From a checkpoint of a small transformer trained on Wikipedia.
Training: a variant of SOAP for these matrices, 201M tokens.
Each number is 128 + 24 x the weight over its row's rms, rounded and kept within 0 to 255. Layers, rows and columns count from 0. The size above them is the row's rms in percent of the matrix's.

# layer 11 MLP gate, 640x128, rms 0.275, rows 576-593, columns 0-127
size [104 104 109  96 100 102 101 106  97 104 112  93 100  97  72 101  98 102]
[[130 108 141 167 133 171 120 116 108 138 161 121 122 143 138 122 149 111 139 102 137 133 109 103 149 162 119 129 134 146 144 123 164 144  88 123 131 116 109 184 165 126 105 134 136 121 144 106 158 143  97 137 102 140 151 125 112 128 178 158 120  91 148 156 138 127 163  89 162 123  96 133 165  73 123 113 147 113 103 110 147 117 101 103  97 134 151 142 136 195 155 129 140 158 134 124 140 123  88 113 177 107 108  91 147 138 183 143 160 154  76  98 113 109 126 108  87 118 100 102 138 149 149 138 150 141 124 115]
 [164  80 109 108 171 110 137 126 121 102 156 115 127  93 147 116 163  75 114 139 148 141  80 141 129 112 154 143 158  97 119  85 122 126 122  94 122 107 162 102  97 140 133 118 145 130 135 111 146 143 100 124 115 117 138 130  86 101 104 160  93 138 112 125 107 108 145 135 129 127 112  93 125 113 141 153 122 133 109 133 146 146  93 125 109 134 162 138 110 152 133 134 122 144 177  99 125 117 188 143 153 152 119 132 130 126 173 107 169 140 148 127 143 144 135 197 101 164 120  67 142 133 136 131 126  66 149 156]
 [128 137 123 166 148 112 158 143 100 116 162  85 119  79 104  66  99 144 135 132 130 137 130 153 112  78 144 143 135 148 146 138 148  89 119  91 142 158 168 153  97 111 134 121 115  96 125 115 129 127 159 115 149  98 146 127 126 155 140 117 107 155  83 111 135  68  93 115 111 106 136 147 157 115  98 177  81 118 115 121 104 105 160 132  96 121 171 144 138 156 130 131 116 113 134 153 130  86 152 145 110 100 106  94 148 136 166  93 166 125 125 102 100 124 107 121 146 125 144  97 132 149 129 132  93 163 110 128]
 [134 127 131 137 161 133  86 123 107 184 144 104  78 168 162 123  55 123 107 169  71 109 119 113 139 142 134 111 128 135 134  68 148 143 117  86 139 139 140 146 125 152 119 126 149 118 150  80 141 138 118 101 143 123 123 134 161 109 103 166 140 116  99 122 131 146 121 103 154 134 140 134 157  80 146 113 134 114 104 133 139 142 150 138 126 164 133 124 136 124 117 153 121 136 171 158  86 145 169 152 112 134 112  92 135 173 123 116 107 102 135 135 106 148 113 154  97 124  82 158 147  91 138 169 114 152 118 134]
 [133 176 167 126 165 170 168 124 154 126 105 127  75 156 146 199  97 106 144 122 103 159  91 131 146 124 140 110 139 133 136  74 121 141 151  98 117 159 126  71  97 157  97 129 118 142 149 144 156 118 145 117  99 133 131  79 145 107 124 115 128 137 130 147 110  98 124 113 114 133 135 121 133 116 114 166 133 134 149 141 101 149 115 111 121 150 156 142 132 148  86 158 123  86 116 145 100 136 128 107 153 131 157 133 131 117 121 153 160 118 111 135  84 115 125 147  92 104 166  62 163 147 143 148 110 124 131 126]
 [142 110 147 140 129 124 135  95 105  96 138 130 166 128 143 147 116 162 105 110 156 161 117 117 127 125 124 136 107 156 135 104 135 125 100 127 123 106 117 175 131 128 158 161 114 156 165 109 142 143 102 141 102  79 131  72 104 133  96 121 148 160 141 138 131  99 151  89  85 118 142  74 139 144 114 141 101 140 152 124 150 121 153  95  70 109 117 138 162 153 117 139  92 122 172 159  99  75 134  70 129  90 133 121 142 182 161 144 127 142 145 123 132 124 134 132 111 131  94 106 155  89 151 133 115 152 115 148]
 [170 139 158 156 145 104  82  90 124 126  99  91 120 116 159 125 106 124 140 140 140 124 144 136  98 124 108 146 106 116 140  87  92 165 161 113 118 148 110 102  75 113 173 127 134 140 101 127 113 134  64 136  87  95 107 116 135 156 127 129 131 155 136 149  99 109 172 100 154  94  94  71 120 140 116  85 113 144 101 144 153 137  88 137 133 154 163 123 105 127 112 117 144 109 134 131 152  90 118 122 138  94 106 184 143 143 159 129 139 120 105 106 155  99 134 102 104 136 162 103 113 146 122 146 126 116 130 105]
 [134 111 112  86 105 146 150 126 125 108 125 113 133 151 109 108 152 130 176 165 148 157 174 124 106 111 137 104 125 112 148 135 122 142 121  72 104  97  83 135 116 103 164 132  98 121 155  98 137 103 121 106 117 117  85 153 131 153 164 144 129 146 119  99 119 107  87 153 114 118 125 156 155 127 168 139 112  93 192 106 141 199 157 123 112 177 166 142 135 124 160 105 155 130 108 110 102 110 101 134 121 132  92 142 140 126 160 150 138 114 102 138 124  88 132 100 106 140 129 106  95 111 110 141 130 161 103 132]
 [ 85 133 130 130 132 129  98 113 143 137 157  94 119 125  91 109 126 137 106 109 137 103 108  79 109 104 171 144 142  98 127 118 143 105 139 115 134 146 111 123 157 144 153 140 104 157 163 117 119 182 134 104 121 166 128 143 135 121 138 151 169 141 154 111 120 131 166 142 132  83 123 128 115 146  91 116 127 102  91 131 116 119 113 149 171 137 134 107 136 101 160  79 113 165 158 167 144 137 114 121  68 119 166 142 105 103 116 164 156 115  95 118 147  76 167 131 149 112 125 153 106 146 102 119  88 143 114 186]
 [158 136 140 118 125 166 113 126 152 153 140 125 117 156 161 127 134 110 157 166  93 148 111 139 184 137 134  97 104 132 178 123 122 133 143 128 133 150 112 119 159 116  90 164 103 157  97 139 159 126 112 107 140  95  91  66  94 113 107 101 127 108 147  99 135 105 145 120 108 129 131  86 163 102 136 115 135 104 116  92 110 163 100 120 129 124 166 118  91 126 122 137 158 133 136 150 137 145 150 148 111  99 101  99 129  81 112 137 121 127 154 127 170 149 139 183 124  61 137 143 159 162 123 148 111 105 115 146]
 [145 125 110 103 125 181 151 179 112 145 150 131  91 107 111 136 149 148 141 104  93 116 163 142 116 100 119 142 148 145 140 139 162 131 106 127 128  94 173  82 133 140 135 116  96 181 158 149 157 144  93 112  78 141 167 129 162 136 137  93 119 158 101 136  98  88  92 106 102  80  91 130 164 107 116 167 129 110 122 145 137 120 122  91 117  98 116 122 122 142 119 105 147  98 105 128 155 150 103 176 118 120 154  96 145 152 131  90 146 122 121 113 135 124 179 100 136 146 110 137 144 127 148 109 114 147 128 107]
 [ 65 118 128 118 141 131 133 126 157 100 105 102 150 135  92 164  80 125 153 133 129 164 154  88 108 109 112 113 102 156 145 146 123 117 130 130 143 154 109 114 108 137 195 116  99 123 175 117 165 132 172 163 113  97 153 120 144 120 113 114 131  94 134 113 122 135 151 112 117 126 148  96 161 149 132 136 118 129  92 109 150 165 127 163 141 122 112 111 135  84 114 106 108 135 145 163 126 126 147 136  83 148 131 108 164 145 104 140 131 119 172 134 156  88 103 137 121 149  97  78 143 109 103 165 135 134 185 132]
 [116 102 128  86 101 142 138  92 137 116 107 119 133 126 106  96 139  87  79 138 143 171 124  80 108  84 167  58  78 134 119 140 137 129 116  97 113 102 152 138 125 157 141 129  95 128 124 157 115 146 144 131 109 124  73  99 117 120 135 118 108 118 159 119 131 121 127 129 150 153 107  91 124 158 120 154 129 139 119 132 147 114 135 150 127 175 100 105 124 137 135  92 130 123 140 131 146 126 170  48  81 141 129 141 141 151 125 142 121 132 123 131 120 114 153 151 119 122 157 172 167 166 175 117 129 153 117 111]
 [161 130 156 141 120 144 104 124 140  92 135  77 168 167 100 131 108 118 130 122 119  89 149 114 144 130 138 123 125 133 175 100 134 117 136 154 179 112 157 107 130 136 112 148 135  91 152 103 126 116 116 106 126 110 122 129 124 144 117 126 140 108 170 144 114 104 141 108 153 143  94 145  87 105 137 102 122  95 126 204  83 137  73 155 177 153 151 119 124 130  99 125 177 142 107 120 107 113 174  94 180 103 157 139 105 141  98 137 120 107 103 107 133 116  87 138 134 131 123 142 133 176 122 151 115 129 137 142]
 [162 100 140 141 118 143 165 103  93  86  90 109 118 135 159 170 113 138 103 135 145 133  88 110 155 116 131  85 126 144 141 121 131 143 129  92 119 140 127 172  97  89 144  94  89  98 129 149 146 152 111 120  81 117  96  97 122 107 129 177 122 122 134 168 107 143 145 127 143 113 141 122 132 122 128 151  96 118 110  87 126 110 136 115 109 187 142 154 134 111 127 124 148 169  82 115 130 175 129  98 128 131  98 160 154 132 139  98 139  94 106  82 122 102 167 117 117 144 130  95 144  90 104 146 157 121  95 118]
 [ 54 129 143 126 114 122 131 149 128 142 130 128 112 141 114 103 107 160  98 155  71 155 110 125 139 106 127 125 150 163 148 117 106 124 149 126 107 164 151 141 155 151 180 136 115 130 114 148 171 175 179 115 111 110 165 105  94 142 115 141 113  99 154 115 142 120 112 118 103 126 113 103 113  89 153 140 127 120 108 129 124 165 151  94 135  99 121 208 125 108 155 128  87 144 132  90 111 135 112 168 129 121 113  99 127  78 152  99 157 124 148 125 146 145 100 105 158 116 103 117 136 133 146 143 127 128  88 123]
 [ 94 154 131 140 143 143 139 121 162 173 103 117 116 124 118  76 130 116  94 138 114 133 113  91 123  93 140 155 137 132  76 106 134 102 124 146 165 140 137 163 106 132 152 162 141 146 126 145 130 142 119 121  95 141  80 164 164 133 133 162 134 169 124 132 166 107 151 145  84 171 132  98  96  77 106 127 103 126  98  95 170 163 124 123 120 141 125 102 127 111 124 159 109 137 146 147 146 112 150 115 150  98 140  78 144 139 155 134 164 140 165 185 137 123 128 162 137  89 164 118 119 101 152 140 133 122 121 107]
 [154 125 127 165 104 144 166 102 136 128 124  90  98 125 145 102 133  97 111 130 151 121 143 128 131 119 157  92 163 157 137 103 134 148 112 147 118 110  97 118 140 115 100 156 112  93 145 116 132 148 129  92 107 121 151  96 129 161  84 131 146 170 123 159 138  94 104 113 125 129 148 133 113 139 173 134  47 131 128 145 152 146 102 124 175 151 166 139 137  90  94 150 140 149 149 124 129 134 164 186 103 118 118 159 109 168 141 114 135 179 113 156 144 134  96 115 127  83 113 105  93 120 138 162 122 110 115 111]]
# layer 11 MLP up, 640x128, rms 0.288, rows 576-593, columns 0-127
size [107 109 110  95  98  99  88 101 104  98  94  91  91  92 104  96 101 103]
[[132  84 179 146 110 129 116 129 110 116 151 136 152 120 116 125 100 114 153  79  92 131 113 121 144 131 139 172 107 121 114  90 131 145 118 104 189 109  96 116 123 129 144 153 137 120 105 133 107 159 117 135 140 162 162  98 146 173 151 137 137 135 116 104 101 106 121  81  82 130 117 155  83 131  92 100 159 155 125 115 128 137  84 132 112 110  91 119 156 121 123 131 133 121 132 152 199 115 109 149 106 107 116 114 116  88 168 127 123 132  60 114 121 156 137 112 126 119 109 122 103 118 179 117 158 129 132 149]
 [142 131 116 131  99  98 118 151 138 142 145 128 119 172 145 150 147 132  90 177 104 123 166 143 138 134 114 140  81 160 119 145 132 130 186 144 106 130 120 165  96 139 153 106 155 171 114 124 159 142 155 118 140 140 114 119 126  94 150 128 117 147 116 168 148 112 115  69 140 132 134 111 148 106 105 123 121 124 163 102 184 137 144 199 110 137 121 130 131 120 122 147 106 123 133 112 105  86 135 114  57 126 133 119 124 149  82 152 117 118 131 136 144 126 109 149  89 179 146 169 108 142 100 116 113 158 104 138]
 [134 121 138 113 132 136 178 100  98 123  93 121 101  69 112 105  84 127 114 155 133 130  92 135 142 102 108 114  64 129 154 135 142 159 152  97 168 152 154 136  98 145 138 150 137  89 139 141 130  85 133 101 127  88 157 104 139 136  76 111  92 142 142 141 113 103 167 147  86 149 131  99 104  84 131 115 123  85 134 132 150 158 178 137  97 134 135 128 118 125 117 115 119 130 105 120 121  78 125 109 150 131 166 112 113  84 132 139 120 170 132 128 117 113 126 153 183 117 107 123 135 116 163 119 126 127 110 131]
 [122 148 120 136 158 133  85 127 121 123  94 139 131 138 109 127 128 104  83 109  93 129 137 133 122 125 169 137 158 127 132 127 163 120 105 139 117 139 130 111 126 146 109 142 128 117 107 124 140  92  86 145 117 120  77 142 116 106 162 144 130 128 180 142 148 115 168 154 137 136 153 117 150 124 133 115  96 143 128 128 134 128 156 119  91 115  64 110 138 166 141 149 116  71 124 111 138 120 100  90 117 130 105 113 125 143  98 159 126  96  76 130  77 102 172 147 117 173 132 184 118 161 178 161 106 154 116 172]
 [151 126 131 106  81 153  73 147 152 112 131 169 127  82  69 109 121 102 159 108 103 104 150 146 123 102  91 115 129 151 149 170 146 158 146 121 126 102 128 118 123 125 124 155 173 161  86 163 125 104 101 142 162 127 163  77 119 138 127 154 147 135 118 123 120  79  88 135 137 117  89 142 104 143 134 107 139 131 152 108 146 152 114 139 153 132 129 120 130 114 157 150  91 131 122 125 124 146 145 132 148 125  95 118 158 129 151 104 180  86 137 151 175 158 145  98 170 125 128 135 109 123 123 171 147 121 106 126]
 [110 114 120 174  95 136  93 122 142 104 109 125 149  92 119 148 107 156 122 159 147 119 110 146 134 103 134 147 105 147 103 107 156 152 109 141  94 126 170 122 131 131 140 114 147 128 172 136 116 125 142  98 128 177 119 101 127 158  78 152  77 154 152 145 150 159 134 104 110 171 135  92 121 128 121 103 135 108 108 129 158 133 125 116 136 159 158 112 149 139 116 142 173 124 127 157 144 157 125 148 164 158 108  85 141 154 110 154 107 142 145 141 172 149 175 127 123 100 178 110 102 155  87 119 126 107  67 127]
 [ 72 120  80 111 122 125 142 130  89 120 165 149 127 131 153 126 113 119 129 146 135 145 134 113 103 128 137  97 127 126 164 109 149 135 137 158 100  81 101 124 120 122 101  71 141 140 105  72  77 145 155 113 142 144 140 178 139 134 102  79 174 138 149 136 141 126 166  95 127 157 114 122 146 112 172 149 135 151 125 134 116 136 115 116 142 152 111 117 126 137 116  99 116 133 148 140 105 187 147 113 170 113  83 124 167 145  90 103 122 122 155 103 156 147 143 146 168 106 140 139 137 144 129 175 123 124 118  89]
 [126 136 165 128 126 119 146 156 112  94 135 140 135 146 109 140 136 168 121 139 146 127 132 131 145 136 153 112 151 142 129 117  82 130 150 127 120 134 123 133  96 138 125  99 150 102 113 123 146 125 132  90 174 125 138 131 126 159  80 117 146 159 100 166 143 151 108  96 102 170  94 106 106 132 134 170 121  92 109  88 128 145 121 123  88 118 136 154 122 136 135 110 133  66  77 158  75  83 126 102 164 117 179  91  99  90  87 126 118 126 133 163 145 118 135 126 167 124 103 119 126  98 154 138 162 170 148 158]
 [145 132 146  88 146 136 177 122 184 108 121 138 137 126 112 108 117 134 138 135 105 130 126 166 146 127 179 108 150 149 145 122 165 109 108 122 133 113 132  97 122 162 118 102 160 122 132 162 141  92 103 125 116  74 129 116 146 142 169 146 134 115 136 113  74 110 105 156 169 129  70 148 131 116  79  91 158 139 121 138 135 151 135 101 115 137 119 130 102 179 133 147 135 154 115 183 122 134 111 171 172 110 122 103 104  99  89 137 130 118 118 143  93 142  82 112 164 118 141 135 101 153  98 128 134 150 123 110]
 [ 93 128 119 155 111 121 132 118 123 119 142 156 192 139 155 108 165 141 122 143 140  90 119 127 141 115 145 161  97 172  93 126 114 148 154  89  86 138 156 137  95 116 125 177 147 139 108 143 116 119  71 113 212 165 159 156 128 128 123 141 148 115 104 147 140 119 122 128 145 138 104 156 119  97 148 148 118 140 134 130 156 130  89 194 104 155 170 164 140 131 135 129 149 154 119 142 134 108 105  93 154 138 108 115 116 147  78 128 127 103 118 124 138 133 148 121 106 120 156 113 120 105 105 106 109 133 163 148]
 [124 189 127 130 133 159  75 129 125 149 126 147 112 109  67 151 116 137 139 116 194 101 139 102 142 144 137  97 125 136 155 133 133 123 159 154 148 174 122  77 136 110 110 132 112 148 119 120 114 143 146 142 154 126 121 163 122 158 133 110  82  81 128 137 158 142 139 129 161 137  89 121 123 104 159 121  86 137 132 114 135 135 138 152 146  99 128 100 138 155  94 107 114 133 165 170 110 128 115  80 117 114 160 112 150 122 116  91 111 144 127 146 170 106  88 129 138  89  75 115 134 116 102 142 134 138 105 167]
 [160  74 144 150 120 101 130 116 113 131 184 153 127 142 117 148 105 109 103 178 143 124 143 170 138 107  88 117 165 150 144 119 125 107 145 158 105 110 139 126  88  95 139 168 131 149 172 122 108 123 168 161 133 167 116 117 141  77 131 107  94 107 116 112 113 146 129 141 150 126 103 132 157 112  90 124 140 150 119 104  74 164 152  81  85 116 127 156 123 139 139 142 185  98 148 125 112 123 131 140 121 131 101 137 155 133  85  75 150 139 139 128 128 139 108  99 128 159 133 115 149 131 105 142 118  98 131 151]
 [116  96 120 147 172 157 151 117 162 115  99 123 159 118  66  92 134  87 105 130 124 120 146 106  98  94 130 169 113 140 101 125 122 119 102 157  83  94 112 176 130 123  92 105 129 139 128 148  88 133 157 145 100 148 130  86 129 104 126 166 146 119 153 127 149 106 108  85 130 144 120 161 141 142 130 149 114 150 119 149 122 109 110 167 137 116 122 151 140 123 184 152 109 108 143 132 150 133 120 144 147 146 110 107 131 128 128 164 130 126 107 126  80 122 159 163  89 101  99  84  98 136 135 123 146 175 157 168]
 [160 143 114 154 195 124 128 141 133 148 156  88 129 148  97 111 136 163 114 119 158  92 126 133 111 128 164 143 109 143 154 119 122 137 123 139 126 158 136 156 109 141  84 144 108 159 154 128 102 114 142 145 176 148 144  73 107 162 148 117 103 142 149 123 130 138 117 118 142 105 113 118 140  96 133 123 138  76 113 127 167 131 128 121 145 135 192 130 136 155 107 119 115  75 117  74 121 153 134 161 143 102 144 122 112 134 146 145 135 144 142 128 103 101 105  94 131 150 155  99 142 151 108  85 138  64 109  83]
 [109 153 117 153 143 159 116 142 138 173 148 144 134 117 105 109 139 108 109 134 122 142 139 142  88 149 145 130 174  88 137  93 168 133 148 139 112 109 134 129 174 134 144 141 150 121 169 131 124 121 161 151 135 133 177 118 175 173 134 134 193 119 120 115 110 117 165 121 122 148  97 104 116  96  58 133 113 146 119 177 138 138 141 134 105  79 179  89 154 118 119 125 164 135 174 110 104  98 142 133 126 119  90 158 126 110 179 111 142 158 125 157 151 122 132 121 136 141 119 131 134 132 144 138 105 107 141 137]
 [149 151 112 150 135 153 135 108 121 121 146 147  91 132 138 138 130 150 142 128 117  78 161 142 155 132 152 113 131 127 105 117 140 144 132 149 119  92 120 103  90 133  97 160 175 185 138 119 110  93 116 136 181 143 132 101 135 113 100 154 182 157 134 104 145 119  83 122 173 126 122 132  94  96 126 121 198 130 155 172 113 147 107 183 106 118 145 119  74 160 136 114 162 147 129 105 154 129  98 153 127 108 146 127 136 119 112 149 142 106 146 137 123 128 115 153 132 131 127 142 145 175 191 134 134 114 125 132]
 [181 115 124  90 145 157 134 152 137 110 169 128 145 114 123 138 102 120 148 119 164  81 133 127 129 152 156  88 112 154 134 123 150  94 117 135 128 104 164 150 132 111 142 147 124 134 117 117 125 141 130 152 143  96 138 118 143 151 131 101 104 118 108 110 139 142 156 133 156 117 137 137 100 122 193 128 117 105 107 128 151 122 128 118 129 123 139 126 133 157 119  93 112 170 109 114 118 149 157  98 114 158 154 139 147 109 183  70 145 177 126 128  82  96  86 144 130 162 100  63 142 155 147  97 187 111 109 121]
 [124  91 141 144 143 139 139 111 102 134 163  84 129  89 103 101 141 124 114 144 155  89 101 111 127 141  86 121  86 123 132 120 115 144 149  98  99 118 145 111 108 162 117 109  71  87 121 149 132 132 161 145 130 126 140  82 175 170  93 142 107 127 158 152 111 186 153 116 107 149  82 134 130 153 109 116 137 136 126 132 149  92 116 120 114 143 149 147  91 126 148 115 143 114 128 130 131  99 166 117 114 118 191  93 171 147  90 114 122 134 125 135 143 109 166 105 134 161 165 145 123 145 141 140 161  94 116 149]]
# layer 11 MLP down (transposed), 640x128, rms 0.269, rows 576-593, columns 0-127
size [107 106 106  98  97 103  91 102 102  98  96  92  93  95 105  98 102 102]
[[133 141 129 110 130 142 182 125 117 129 131 142 105 124 125 153 138 151 115 123 165  88 152 148  85 147  85  91 108 148 207 136 139 135 124 129 109 169 152 125  96 146 102 126 125 147 164 112 105 127  68 115 122 159 132 189 141 112 157 148 144 129 147 111 148 126 126  89 114 111 121 163 154 130 107 157 135 110 127 141 149 119 149 116 124 131 142 156 138 111  97 169 129 162 132  99 157 120  88  95  76 147 147 150 118  98 142 117 111 135 123 131 122 121 104 142  83 127  91  91 169 133 152 167 108 138 141 110]
 [128 116 157 155 105 145 168 119 125 145 132 158 110 151 139 165 141  87 132 148 133 130 123 118 117 105 135 155 128 137 116  93 132 152  92 126 123 125 137 146 141 166 167 135 126 114  77 129 140 170 165  91 176 148 121 138  75  86 117 108 126 126 120 139 102 128 128 136 142 135 164 158 153 127 138 110 144 168 109 147 115 144 144 161  76 121 155 135 110 112 156 115 117 105 144 130 135 105 171 174 159  99 136 124 115  79 132 125 142 128 131 129 166 100 144  98 113 193 169 173 133 130 161  81 121 120  99 115]
 [144 159  94 114 163 139 158 120 127 108 119 145 128 115 142 134 103 100 164 125 107 125 177 139 149 165 169  83 116  98 108 174  78 124 145  91 136 124 120 144  82 105 109 138 118 155 113 135  96 101 108 114 135 130 163 117 129 108 157 106 152 122 151  84  90  88 164  93 158 144 156 134 139 136 100 129 186 146 114 129 147 110 139 152 155 169 117 143 119 127  60 111 125 156 124 136 156 138 125 169 149 140 113 142 116 152 130 162 114 139 155 126 113 127 165 162 116 112 120 135 145 106 154 125 159 144 114 154]
 [125 123 116 140 107 147 146 105 111 126 137 110 127 121 143 121 161 145 125 133 107 131 130 117 123 130 117 125 133 110 166  89 159  65 180  68  59 112  86 161 129 101 133 160 169 139 141 105 147 172 126 121 147 135 126  87 109 151 107 122 152 109 110 133 122 138 103 128 124 105 111 140 114 154 100  89 119  97 120  95 135  98 128 172  65 135 131 149 117 105  83 142 150 112 175 109 122 132 178 106 141 171 136 105 119 145 166 121 134  98 151 105 125 132 119  84 133 120 121 112 126 108  99 124 130 151 109 141]
 [157 103 142 153 103 158 179 132 143 114 169  79 136 140 108 116 109 147 138 113 139 159 139 122 109 152 113  66 109 142 135 116 110 150 149 138 140 116 129 103 103 158 112 114 126 130 143 123 141 155  77 139 113 144 116 142 119 142 144 127 122 125 146  89 129 134 125 182 127 141 147 178 165 112 135 110 127  96 146 103 132 131 118 141 141  98  78 125 126 110 151 127 110 122 118 115 192 110 138 104  94 110 154 118 140 170 151 166 136 154 153 150 149 128 114 138  98 172  62  89  84 126 158 149 123 127  89 130]
 [161 142 155 113 126 152 108 133 137 171 128  71 152 129 135 119 120 111 111 123 170 121 160 137 105 124 112 121 152 116 118 136 140 126 186 104 128 153 156 162 151 152 132 147 174 124 139 122 118 116 150 115 113 114 112 141 171 156 103 131 137 139 145 128  86 147 126 152 166 103 123 141 141  88 111 129 188  80 106 121 114 175 150 124 100 128 109 140 170 132 135 136 144 137 109 135 100 152 157  98 174 118  96 121 119  61 113 130 144 118 132 101 161 104 112 121 130 113 136 109 136 141 154  63  90 113 100 150]
 [116 148 124 108 147  94 121 155 166 111 120 110 111 137 144  95 106 160 106 139 122 124 143 141 153  92 110 122 132 142 106 112  77  82 165 136 120 147  91 146 135 186 135 124 134 117 134  99 162 143  83 168 131 139 113 136  73 111 143 122 125 154 108 133 111 158  80 116 176 111 138 119  89 140 121 118 109 137 122 146 140 115 128 119 113 108 150 117 160 115 163 110 121 179  91 109 159 136  96 135 155 164 119 151 159 152 122 128 143  79 157 102 122 107  92  93 119 133  99 102 125 130  84 121 123 171  98 106]
 [156 100 120  86 139 134 104 166 108 125 121 107 124 125 137 135 138 114 132 123 164 136 159 140 149 182  97 143 120 116 158  89 139  77 143 106  99 135 120 144 105 109 110 143 162 116 156 119 176 135 152 129 127 140 162 134 159 123  97 109 123 105 169 141 115  84 129 129 136 114 114 140 117 153 156 155 104  97 142  93 112 101 105 130 121 177 141 176 108  91 153  69 104 143 107 114 159 171 143 116 108  92 131 157 126 128 119 162 100 122 111 116 108 124 113  70 131  96 117  67 146 141 119 150 126 126 124 136]
 [ 99 138 100 133 148  90 113 131 127 137 176 146 110  98 153 105 117 109 121 149 107 130 162 172 133 110 106 137 135 110 115 128 113 176  70 169  84 131 141  79 150 122 131  81 136 106 132 170 148 100 145 160 122 134 126 131  89 115 174 128 103 101 123  97  92 131 152 101 137 136 125 136 137  87 182 161 110 108 138 135 105 117 145 115 123  98 153  90 130 128 120 113  95 105 133 103 150 141 137 142 135  92 106 129 107 164 148 112  89 121 114 156 117  82 143 146 122 113 142 101 122 133 101 129 151  88 109  88]
 [163  96 121 136 138 131 111 123 143  92  85 131 116 124 122  93  92 145 115 119 128  89 129 100 154 131 145  91 103 128 135 168 134 126  72 146 152 174 125 143 112 142 117 127 123 169  88  67 165 119  90 132 139 133 143 145 131 116 125 142 155 168 171  89 131 134 151 152 123 144 129 147 127 145 115 129 122 112 136 138 154  88 140 123  87 133 111  93 131 141 129 134 119 143 117 163 134 108 135  78 140 127 189 119 112 134 163 161 133 106  99 168 122  85 158 150 165 160 100 118  97 136 104 128 143  94 163 115]
 [118 140 100 114 151 155 109 131 104 129 115 168 158 167  91 116 182 116 159  99  89 114  69 131 151 153 126 140 102  91  94 142  82 135 177 148 131 138 130  88  94  82 166 147 106 121 103 134 112 122  96 149 168 147 122 132 136 119 152 159 121  86 122 146 118 145 113 111 131 139 146 146 137 155 108  77 138 203 157 153 112 112 116 116 145 123 130 122 139 109 112 114 134 110 152 166 153 149 111 144 127 137 107  94 131 138 119  88 127 146 130 145 116 142 135 122 145 149 125 135 174 123 153 156 106 105 156 130]
 [147  77 139 136 147 142 123 150 126 131 115 121 120 169 156 160 171 110 129 139 134 119 171 163 113  99 130  77 120 128 139  79 113 108 143 151 150  98 153 133 110 146 133 126 125 127  75 103 102 114 147 151 149 122 125 123 136 159 128 108 120 158 156 110  70 102 160 143 145 131 116  91 116 115 146 125 141 139 111 147 149 159 112 125 114 151  85 170 126  99  70 141 105 124 150 143 105 187 115 174 159 153 144  87 107 148  81 143 156 130 137 118 131  93 137 142 137 144 130 118  92 123  83 106 127 105 137 116]
 [121 136  91 169 131 152 120 177 121 122 142 126 143  82 143 123 152  98 114 176 144 137 123 102 187 135 164 144 133 129 130 131  84 120 136 110 161 133 132 143 101  58 117 148  82 160 147  74 106 141 150 141 138 123 109 145 134 101 125  92 133 106 104 138 140 147 145 101 137  99 164 107 134 129 136 179 108 105 129  73 150  78 146 151 140 108 104  95 112 114 137 111 148 159 133 122 128  95 138 150 144 120 135 122 155 128 154  76  94 158 142 136 130 110 110 128 159 135 153 138 127  98 118 140 128 118 113 161]
 [125 116 127  92 167 160 121 160 121 116 129 120 104 133 121 140  72 123 103 131 117 118 114 170 143 135 131 112 131  97 163 141 150 134 131 101 133 108 151 119 137 171 125 170 112 138 131 140 158 173 143 122 105 155  99 123 140 119 144 190  90 149 141 122  64 120 111 124 158  82 162 125 115 167 135 186 165 121  93 127 152 112  88 127 144 133 117 115 106 132 140 121 140 130 139 146 136 169 126 153  96 144  64 142 138 128 129 123 134 173 105 127 157 123 147 123 141 108 106 159  91 160 172 128 112 145  98 139]
 [138 116 116 152 138 134 153 110  85 115  87  88 123 111 111 114 125 161  83 145 118  90 120 173 132 155 137 105 136 131 151 133 124 140 113 119 152 134 112 162 129 116 123 151 127 181 168 120 168 154 120 125 131 126 134 120 131 163  99 171 174 139 163 153  88 107 133 126 102  88 101 139 129 129 104 156 130  84 124 129 168 133  79 123 130 111 154 156 129 142  93 135 165 182 143 102 113 133  97 133 156 101  99 155 143  91 128 102 142 166 126 105 156 155 166 126 123 120 116 127 104 164 116 156 164 157 131 116]
 [140 174 122 127 125 157 109 152 144 170  94 170  97 148 140 128 134  99 164 108 162 147  83 105  95 131 158 168 150  76 106 106  87 102 160 125  95 126 130 126 130  93 119  82  86  98 131 147 164 120 105 162 112 132 125 117 109 126 144 114 148  99 112 147 134 100 163 157 136 153 125 132 110 153 100  88 135  90 132 129 145 128 153 133 165 123 100 147 164 136 130 131 129 114 154 114 121 115 145  98 144 115 117 129 122 174 134 119  70 140 114  85 134 145 156 137 141 151 145  80 149 106 108 116 126  97 107 110]
 [134 117 162 127 129 134 102 100 150 157 156 170 151 145 118 139 148 113  94 118 155 115 134 153 141 146 141 137 107 172 130 147 116 119 124 163 100 156 111 116 122 132 156 132 157 154  92 116 162 158 101 136 115 120 139 135 142  89 110  97 121 137 174  82 135 106 133 107  88 139 154 151  85 112  94  90 101 135 104 166 146 135  99 116 131 108 133 155 127 136 112 137 132 154 130  72 143 168 109 143  86 104 101 110 142 113 112 100 145 125 135 100 178 103 147  69 143 123 140 108 111 186 135  89 105 145 157 138]
 [123 124 128 105 114 126 112 158 140 178 130  72 128 100 106 152 122 125 120 122 145  97 133 122 164  98 149 138 139 102 121 126 104 170 211 148 112 110  94 124 104 170 114 143 119 112 111 137 171 119 131 137 128 132 123 143 191 144 141 105 107 169  95 122 112 162 117 142 136  95 151 109 140 131 116 103 127 114 160 133 129  95 136 107 107 105 128 162 152 102 130 158  79 145 137 150 129 168 175 172 118 123  91 131 114  99  96 155 161 108 132 149 169  95 133 134 109  89 128 150 130 130 133 123 133 111  93 130]]